Part of a small language model's weights: LayerNorm before each block, 174M tokens.
Each number is 128 + 24 x the weight over its row's rms, rounded and kept within 0 to 255. Layers, rows and columns count from 0. Numbers have three digits each. The size before them is the row's rms in percent of the matrix's.

# down: layer 2 MLP down (transposed), 768x192, rms 0.0755, rows 270-286, columns 0-191
# up: layer 2 MLP up, 768x192, rms 0.113, rows 271-286, columns 0-191
down270 096:130116148108111133132137105094089148080112156128173073159115140171108122164190124158111109155131111105151076128119149108143129143143152117107113112095088114095167134156103114172149079120137112136106132145126143127119111186130149129160116129170113103158122103109138126142128152121090101151166118123110126153144154095081112099121128104100127130145158119103123164146132116120111125107126094122130121142144086095163140143123141120125137190075141145147131149079181109145141100148122115147123091108153164155118101140120099102191141144134099119090102108142115120123118137105126117124
up271 097:102099156150121118133160110126119113093133139173142110148171098118126133104115143105116112104119176120147120119115102121103110094169118097104069118159090087103107133111133096124145096113114128142170122110166120108142168133136099107092159105071136159155130149123168104153145117137106137145141113155127184140089111124135137128131157128139162126099129121100113108133096132122116150143138110131135123125103076145173130113111098127113126123167164153104118131090137099164141123114123162107116107108128094131136148119137090182144126077162104112137093123123155179162101176133074131157
down271 095:125105072117082113122152131120132071114159106143118099124139110154148131154133139162151120169134160164136176152131072124088125124130106131088133143102115144116125154142087111151159099135091122112136145113143176141094112078139076111109132118108094135124149109133127133125128130134117167140145109119150140107145103118086106098144136143110118157154168135127083149111108083121144119130134073085110129144160095165134110129143124160176138098144149159118125132113140123104116135124193189098144131129105149168131138129154125130124118123101075113146097084128113136112176155137107137137
up272 106:155125145101133144076172091131109129103108113151176121112142166166143124125132136125144150131152130149103109104089113134094127090124160113124121088155144141150121117136109143174124123120099084129149140081127153130147113106115110130111130144099135124138151175166138125187148144125197163120104092159082172173106126153174120138153115129154154119125126150144131137108092155167079110129158128083161127163118114115130169147142140114134065114122116149149162097121099128131142137122141110108128087146101126132156148108122110146108132162124118138083122122168141186133128126137117096116
down272 092:112122171096113158143140123132118112124134128131124114109114127167113113139136089154133130076141098132146135138126159148099162168087128113108135134159125141111098093165098125165077160128073112187101108127161110117096095122139111139149162104136110191099159129135085117144160116108126157145195144137157135111130122112149147081108169159097116099116117164133134098106098146169108110169127122140157146115130107142136128154155155137127126182138123091146106091095099109131093132143129151127103124139123102118153176096145114121133114137146106104132145085153165107129117102125106153135
up273 104:127093163114121127102144100166106101149118089118158119114122137124138135093101114112197142124112164116109131116151141139130105126123155136107108119120124097129116101125176061192097168162110158129164123131125116152138198140113108151148118106115154133115136223137114132138148113129132120156120154179110174115137110110193105116108139151126134160119083160138131105121097142118099134164112143130140153146115135115127110166108088138167127133122125106112128106129143099114136114096112115115132157103098127097126102102100147107153153159097171110127109097125116136149137122134139135168
down273 094:094131137097162119158159164129092133082141171167107105129110141096166155148174128128124118139084125098107135129126140130143104109127135148172149117113129123125151120170131093169128128113144146097129109067141118127142139180138121149119141123139140167105113125106084100114149075130095162107160123130140131121081111098096125135125099122100174127126138129152102125111128088115101156070105134118127139134101152136112134127150139103115136080113096112164097139119122135141097202154094067159124110099140131095143109129152091147115150121135117109114106095116171082112130121125130111137
up274 099:129128153120070132167105110115120147159109168146104150130128121101136099082127121110190131207142172151103101129125134116128081144132106118107137140121157074114126164126107141143194145114096169153118066135103116128128133091126112109124092141105141105162111157090129142179164116097119113165137123140124123098101095092150113137122113135130120088155143158108140097129156148151136127132172129102134124138129146130132151115128140113074090098162142094118096124109133139137142117135172145124135130124136076123083156110148131116139128146104113134125120156135144161135159142159090132154
down274 117:118107148134131146142106143120147117118097165151121204106131108085104138108157172156149121150126167122169138151079107108134149133095182155131124140120161105156120129125084152141133084164131123118132099098138136178158104110139149080160111110107132110151102143153139178123097142138113135147139158134126119093112154139149104156133108115126104127144145141146109118149211165108143138126150144092094115127146104083090149114164091116128110159107131139131101143142121130132135140122152125123134081126169113097097138094130188164179133126135119130120117109103110105112163126134119125144
up275 099:114164149103155102124121151131113113127123126170161177102111165154128098129099093087134152142129172154118151125143163152104130118119119138118137201144091148142102132104151138116141157082127165113157153116132143162150094138135119142161115146134125135129133141151114116166103101162139128083117106090107156145110091128114117141107080153112082135147169117121124151109157088146092110160103125143133154145100149131089124128126123133115138113170077132156129113125126154148186103109157151148125086095096135119083119151138129158116171131159190154137113145107110114134139173132141129150
down275 085:142117140127177129112133125147118139104129171128134109119116106103128133143132111144155101147130110143154117118124146131083124125120098100117111157131130150124107143099156126110121098100116106100162111103099138117114147154157103132125114115114154164158145145128123111108139115094102128113100116121132167063087140113074121160112071075147102114117104199098159113133089139088123141117135125147135189079151137165166146159093120181128097120128107186142142135123129068139138148125157148126118104161143118141103103135153132143118126148142117092121129135126106109054092132101155150124
up276 107:159119156117123133146078165091124140130091161156102103130142144174089158154147126152130162135156136114130138159147173137133104110144090142084141162115126110116165110142094101178118139129146179159125111133136094136128110146146130144136140129102093137142137099118117166124124101123094111076176163127158091129150098145093122176122129096139135121128135080132124108137127097122153140095158118136164082099075149095120112142148155101116136133105122159149132085117134141134092113121138153146143147110129086108161148094140203111110165135108133104147141127147108136095119105164135141141
down276 111:086143110139136128120158144149161165099121133139130121140096153106154157120141124132125114141107118089081181146110109102108125140103140158084134172184133141131106110128128100104146097153129105148114126136120119112138123110128123128077108120138140180157137120093110127096167157121133093163134094177119149100127096117157149144146162124118090153164113096123181103154111126130129103137147134146095130076111137138142136117073107121160095129145121157093093144145114086114123129130152129098135063145138113142128174140117115104096114115112146119139139087137139161129069084137172149143
up277 092:135102115156097162112105135145159148116118132138093180165105152137101126121127135162157134116116140145125125090119089192088154156177131108153137149133153089089107142137112102114061145128124178100167112089149120135102112137161130099103130138140141125157114122149124139161115133125122095097134099076154126134107123093114127134127149139126155136106124089146142136154163128146137137138127133119139137106153137122137147091105135110147100131077103150125116116130115129146154108200094124122141102105102132152085140161124121170104092139150132142150172127123092171067160130169117157114
down277 109:109116140135166151122084147135131134164161116093111100101130105095107066100114140120126123099116121142118193123110093133132127135156121141134105127107140155126152074101113093088108132085116105083133112114157105124112149161144107137127085106115121129129091117152150147114115067096120107129130149067100118087139133118174123121128134154126129098113131160155144096135113106142083104111105164105168132163112137122118132134147136113137150073165150129142127158173133109103147114156124132181137171150103143121103114120131123124141154135117121145110116140102111152076095150075168119152
up278 096:105142165139132106173095132107133112107094143145106134129140116138132092136091103081114154105126138155117144173134166086142102131122151103128165105136144126111075134157168143124133126154169161139092143154096146118161094120126142171104152094120121152159124133163170116113101124142101121102146152123117160086113113110136131137131154126154169105130136110139142166087126088115133125141168148102122126151098164115137153129125117126110033098139121110119105100114134115127094141091136133073084125143125159117140131171109139115127061119140126117107146114108129138157096121158146086140
down278 093:154098081099139143093140125136109140112129103146139118102103089120147153131101169147147091141131135148126137143089141138151158141137127104163138108122087131124110136160128159117091114096085121128153119131186110096116129149109123119150150145117118118166106094172122087083121140088159127123096144103122113142123111115097116132133176150128110133106151136106107153159123145169125106143089119078192127141188125080119148103129128155142163147123182102137066127085093094094136122171146128157147125130170150151110115108123121126111116113126113128114151159126159092121134101095111124115
up279 113:106150145103138096096153121113140167170125136109150137126171147121101149116141140150130160163109101102168113122150125111121089133080119099134134119144183116120186171113159112157123146129107093129124130118098148141122098140159159138109107123123164092135122153103148138132121140154134183131152172115178163171109122130117094146101118115131119100159084120111107155142125075128139144152142160099116140094133143161144097146108124118119150112139106163108074117104117087105120168120114103107146090137155122088117122131121169142123097164151080117128141120143132170109173139160151095125
down279 122:118151128085132184151124118170148141152157096140123106108139082134139134131144123182114101156103085095148136133166147144127157140090139097166137115132150123147121153100152122088134154127104113147109104131154139121135091118143134117097127099124103066138142134135156111100140090109139159145128108110134124138102123168176101130179101183120123109148147138158103136124150099112159114126134121072102170152103143165144100093108126144135122127152108111090119080118135124161131146132155077089120123162115104150167141150129127096086135137121073124115138126141128157080128160140106157127
up280 103:142154170111124141150125156158128110123086131156112127101140136150087185100110127106096109172138152114099116137080136134131160113099105146103125119101064119118086138131190143104099124148131173163135134116102113136170160096114099170119123119128097130156118140140098123114133126197118118105121114125148134113107113119143125103110145136113141098150159174135149091164145123140115139171125118121111119153128118114152134118166136120117125103162134126115183124153154113118094152107132100093125145138113121097114133082139125146136089076148090105121110123128095164110180146109139123066
down280 120:108103146141139144158095172134154072140095101177136140123153157100137113105146160149142160132108149173110117141140102095108117104139094111143135128139081141113084107097127113140195136158098106134097131087150150134112131131082100129146139086132095153115115112179124145096126158137149129120114171136120121155122125133144125066100114133128120080127128155129132080104141131090095117097092095124118139127103169130089162119157138148155124138115129120097080097122124158124150130109150101092083147127164102117135114157122130145125105119106060149133124149133122142146134121149119132166
up281 096:175125132175114145110126125160112118122094147122126090177097101121107145115074123127103117116161088112127125145160139136109143119130162125118127112137091131132128101169187137144133139176142131123131139170103142067189119128128159090117147102122137120159141137140132084151128115107129093106145124151137153144151138149157134132107118141143095113160135107136187137138108123116145142134164158116116087107095137122140103134129098081100081097121127087142125069159116106153106131140094134115119111106159142097139131115112105138111159120095171056150140100146123110099107121127171115132
down281 093:095079130077084126187111122135083157100140122157126144107161111137104114092143084152099124091071124085097132158092127149085166148110132125169111093142153119104095113138131120096126119118137158135123125134138136157132129109112121139096113123115137109165124115117113113116155133100131118089101115162172119150123136114116118165130204147129131113150093182105094121138121124130115148142125121116157136123108135100109162113152136166131148121132147127079092147123086102100124133113163139114143100145122150117123137115134098109075123073146136142133122111106147133070157106135096154110
up282 110:126138130151102132120129112066130097138118135089143148104107119103144150137092128091132134123113107165125127128134169109079181108106150128112132121132131121138150143111205161107121123120123135108136140124109171090149106155097100182102077103140136158118133138135123112128111130131132120090117124108160131137144082095140106113118165176175115128114125122120159098108079173162134111130163111118124075121147155136166083146147141141095111160143109089150134099142132129092142148110133125158135125131124171140091143135106092117079127125091147104130158124142102088128188121139100118117
down282 114:175109113116155142136121098146137083101137111150165144107141122119119136162109063093142115134124081137127127146152116124141070096146167099116165118146146096091134117154101157126164137150123136106087126139141158180135070101084116091106123142111076123148130150133109138103077117136115148139134119104149146086115122154143155138148130128141163116132136132115108167168127112165148142160126096124152101172145128124133125155106159115126145147091083100139118143114162116104144145107136158125108180097128102159118122144119147101113099189091121141136105119149142094118140090132127109148
up283 090:118174122133116131147133152117131091138159084121148117155157095152124164152138122122159144149137128125147137166167116121134091151139065110112138118164160128130136113157108102101149126164167133129115132112170133157104085144093105145115150115153121104165142129112163189173105152087132151100135108145114137129103124131104164142144105107137150101125078144159117083121076142133142142102063166138110141155109131121158097074141094122120133116139101096106106128129133154095129107113134108129079135132144124136125178170085114108136123132111105154143168121153118161107140148127105159142
down283 092:137125130135099156125096112115111087102142122090151142185112103132112132170104128128119130137146113131138140145150130200140147149108165143139083139162184137122091155110110130158122106127100152132143150137182107142096164122132136081143130125113191095104117123119111128137185136078130179102157116086126141136088158108145124148134112113110105111131082164123113104142114105094117118099117171098118098121147142092140113139079088155146117129159185154132087096154115092104137123164131134106118111132131144120133152102131088090148128148103137154147111146134114113125132120131121153124
up284 099:098142124123103162169129154165160144151094133138095165180089144128114157177104117178116134131136113131105182167084116140115138129169103104100144103146147139141085108146113073147118170107105109090123129131110159150089117146117079163152148110129117144127145134130129139153127134132148141137126110115122122124080147117130114131123130104111151123158107164098104122121122133167157096080130097124112107144151100154114094113107119112134139166144104105129134076155119165171146100075096128131102119123144144117105124124110140182135124146096112121148109144140179106168141131123078154133
down284 101:129125150135119158133108102126134141160131163137135118128095098153101106089136117148125137134127154121139113173094129118169124114099159115127130131119156144134095068153147066156133118144163101103092073169139149101121102120139096169126094139150110132088110126091120127143164100145117123107122106083175157094120125105114096134123111074131143155120095114123171154103131152161130159138112108150137139148139095160099127129156118097139155158144098149174139145147123147116134137116069145137150131139120106124116202147136133127121122091101101128077107153166133116125093113122177133122
up285 090:158171144129104130120126096122128141171149127094152150126102121125112114141119099150092171118121142111108129159107145172124069102162095114104087133130112141155130158121145094178142114081106110115112118128145097173134133126154117102140136123105110107127148120150156110153149094084093156139125124119093118131126179143108122154117139154111129103108140121117131152116072070149155134051120168118119124118134146088138106103139124107135123189093142122144159099168155149135154157123121132130150116074129131132129136116146149102132128145110140149143161111088105174174101112122118137169
down285 087:147101147134099166105132112134117132115148146110155107119129146160133119174113114107075118128162080102135111133144120196102098134103150148082086118153176121123143137138138156119172120108129131146119148154126132128102109174085136126137098147129098113072133113125091125126130147099123149159106105111128155128132164142147150161123172119108149145096112149126135135188143130130103131107115124143104125108119124142142096117150164194122122134151197147101110112171144125136170157115094143136079073130133132156134140126113087158146152149139128135131106151124126143150117092114162172164
up286 098:134130134095115118117158142105113136196134122130150134116108124137142130100121130106107071085144140116126135110098089140066184165105142154115174074114125132134098134081123124099136121094143160170130132107128110125106123138126129107152159115116150100171140124119118176123145134126124160159135154126150151116129158162156176065155111117093117085119163133076129122158125136132108155126145147149131110142158147107105102116117122158169120133106130153098136099142150135126110173131079149159115128165133161087137114095121151141143158133108130092133122163108100164155113106145128091148
down286 088:128141115129141154103106089129143122094135091111108116110142119143118091146100134159140127125146100090136159109138148155158123082094123120108134137105130132113126097105093131154123142140131126155187136154155138107127147150102126151119124123124136090140123103121158108066176124068114113113157126177116128151102132083159112128172137114148121088150168140150131136125147150092132120122174078154153111170153094159157151089174140132142155116157142152143132153150102105112185112134152163160093132147147086111106110171116124120092137139176124160157127131136139098098097125154137141142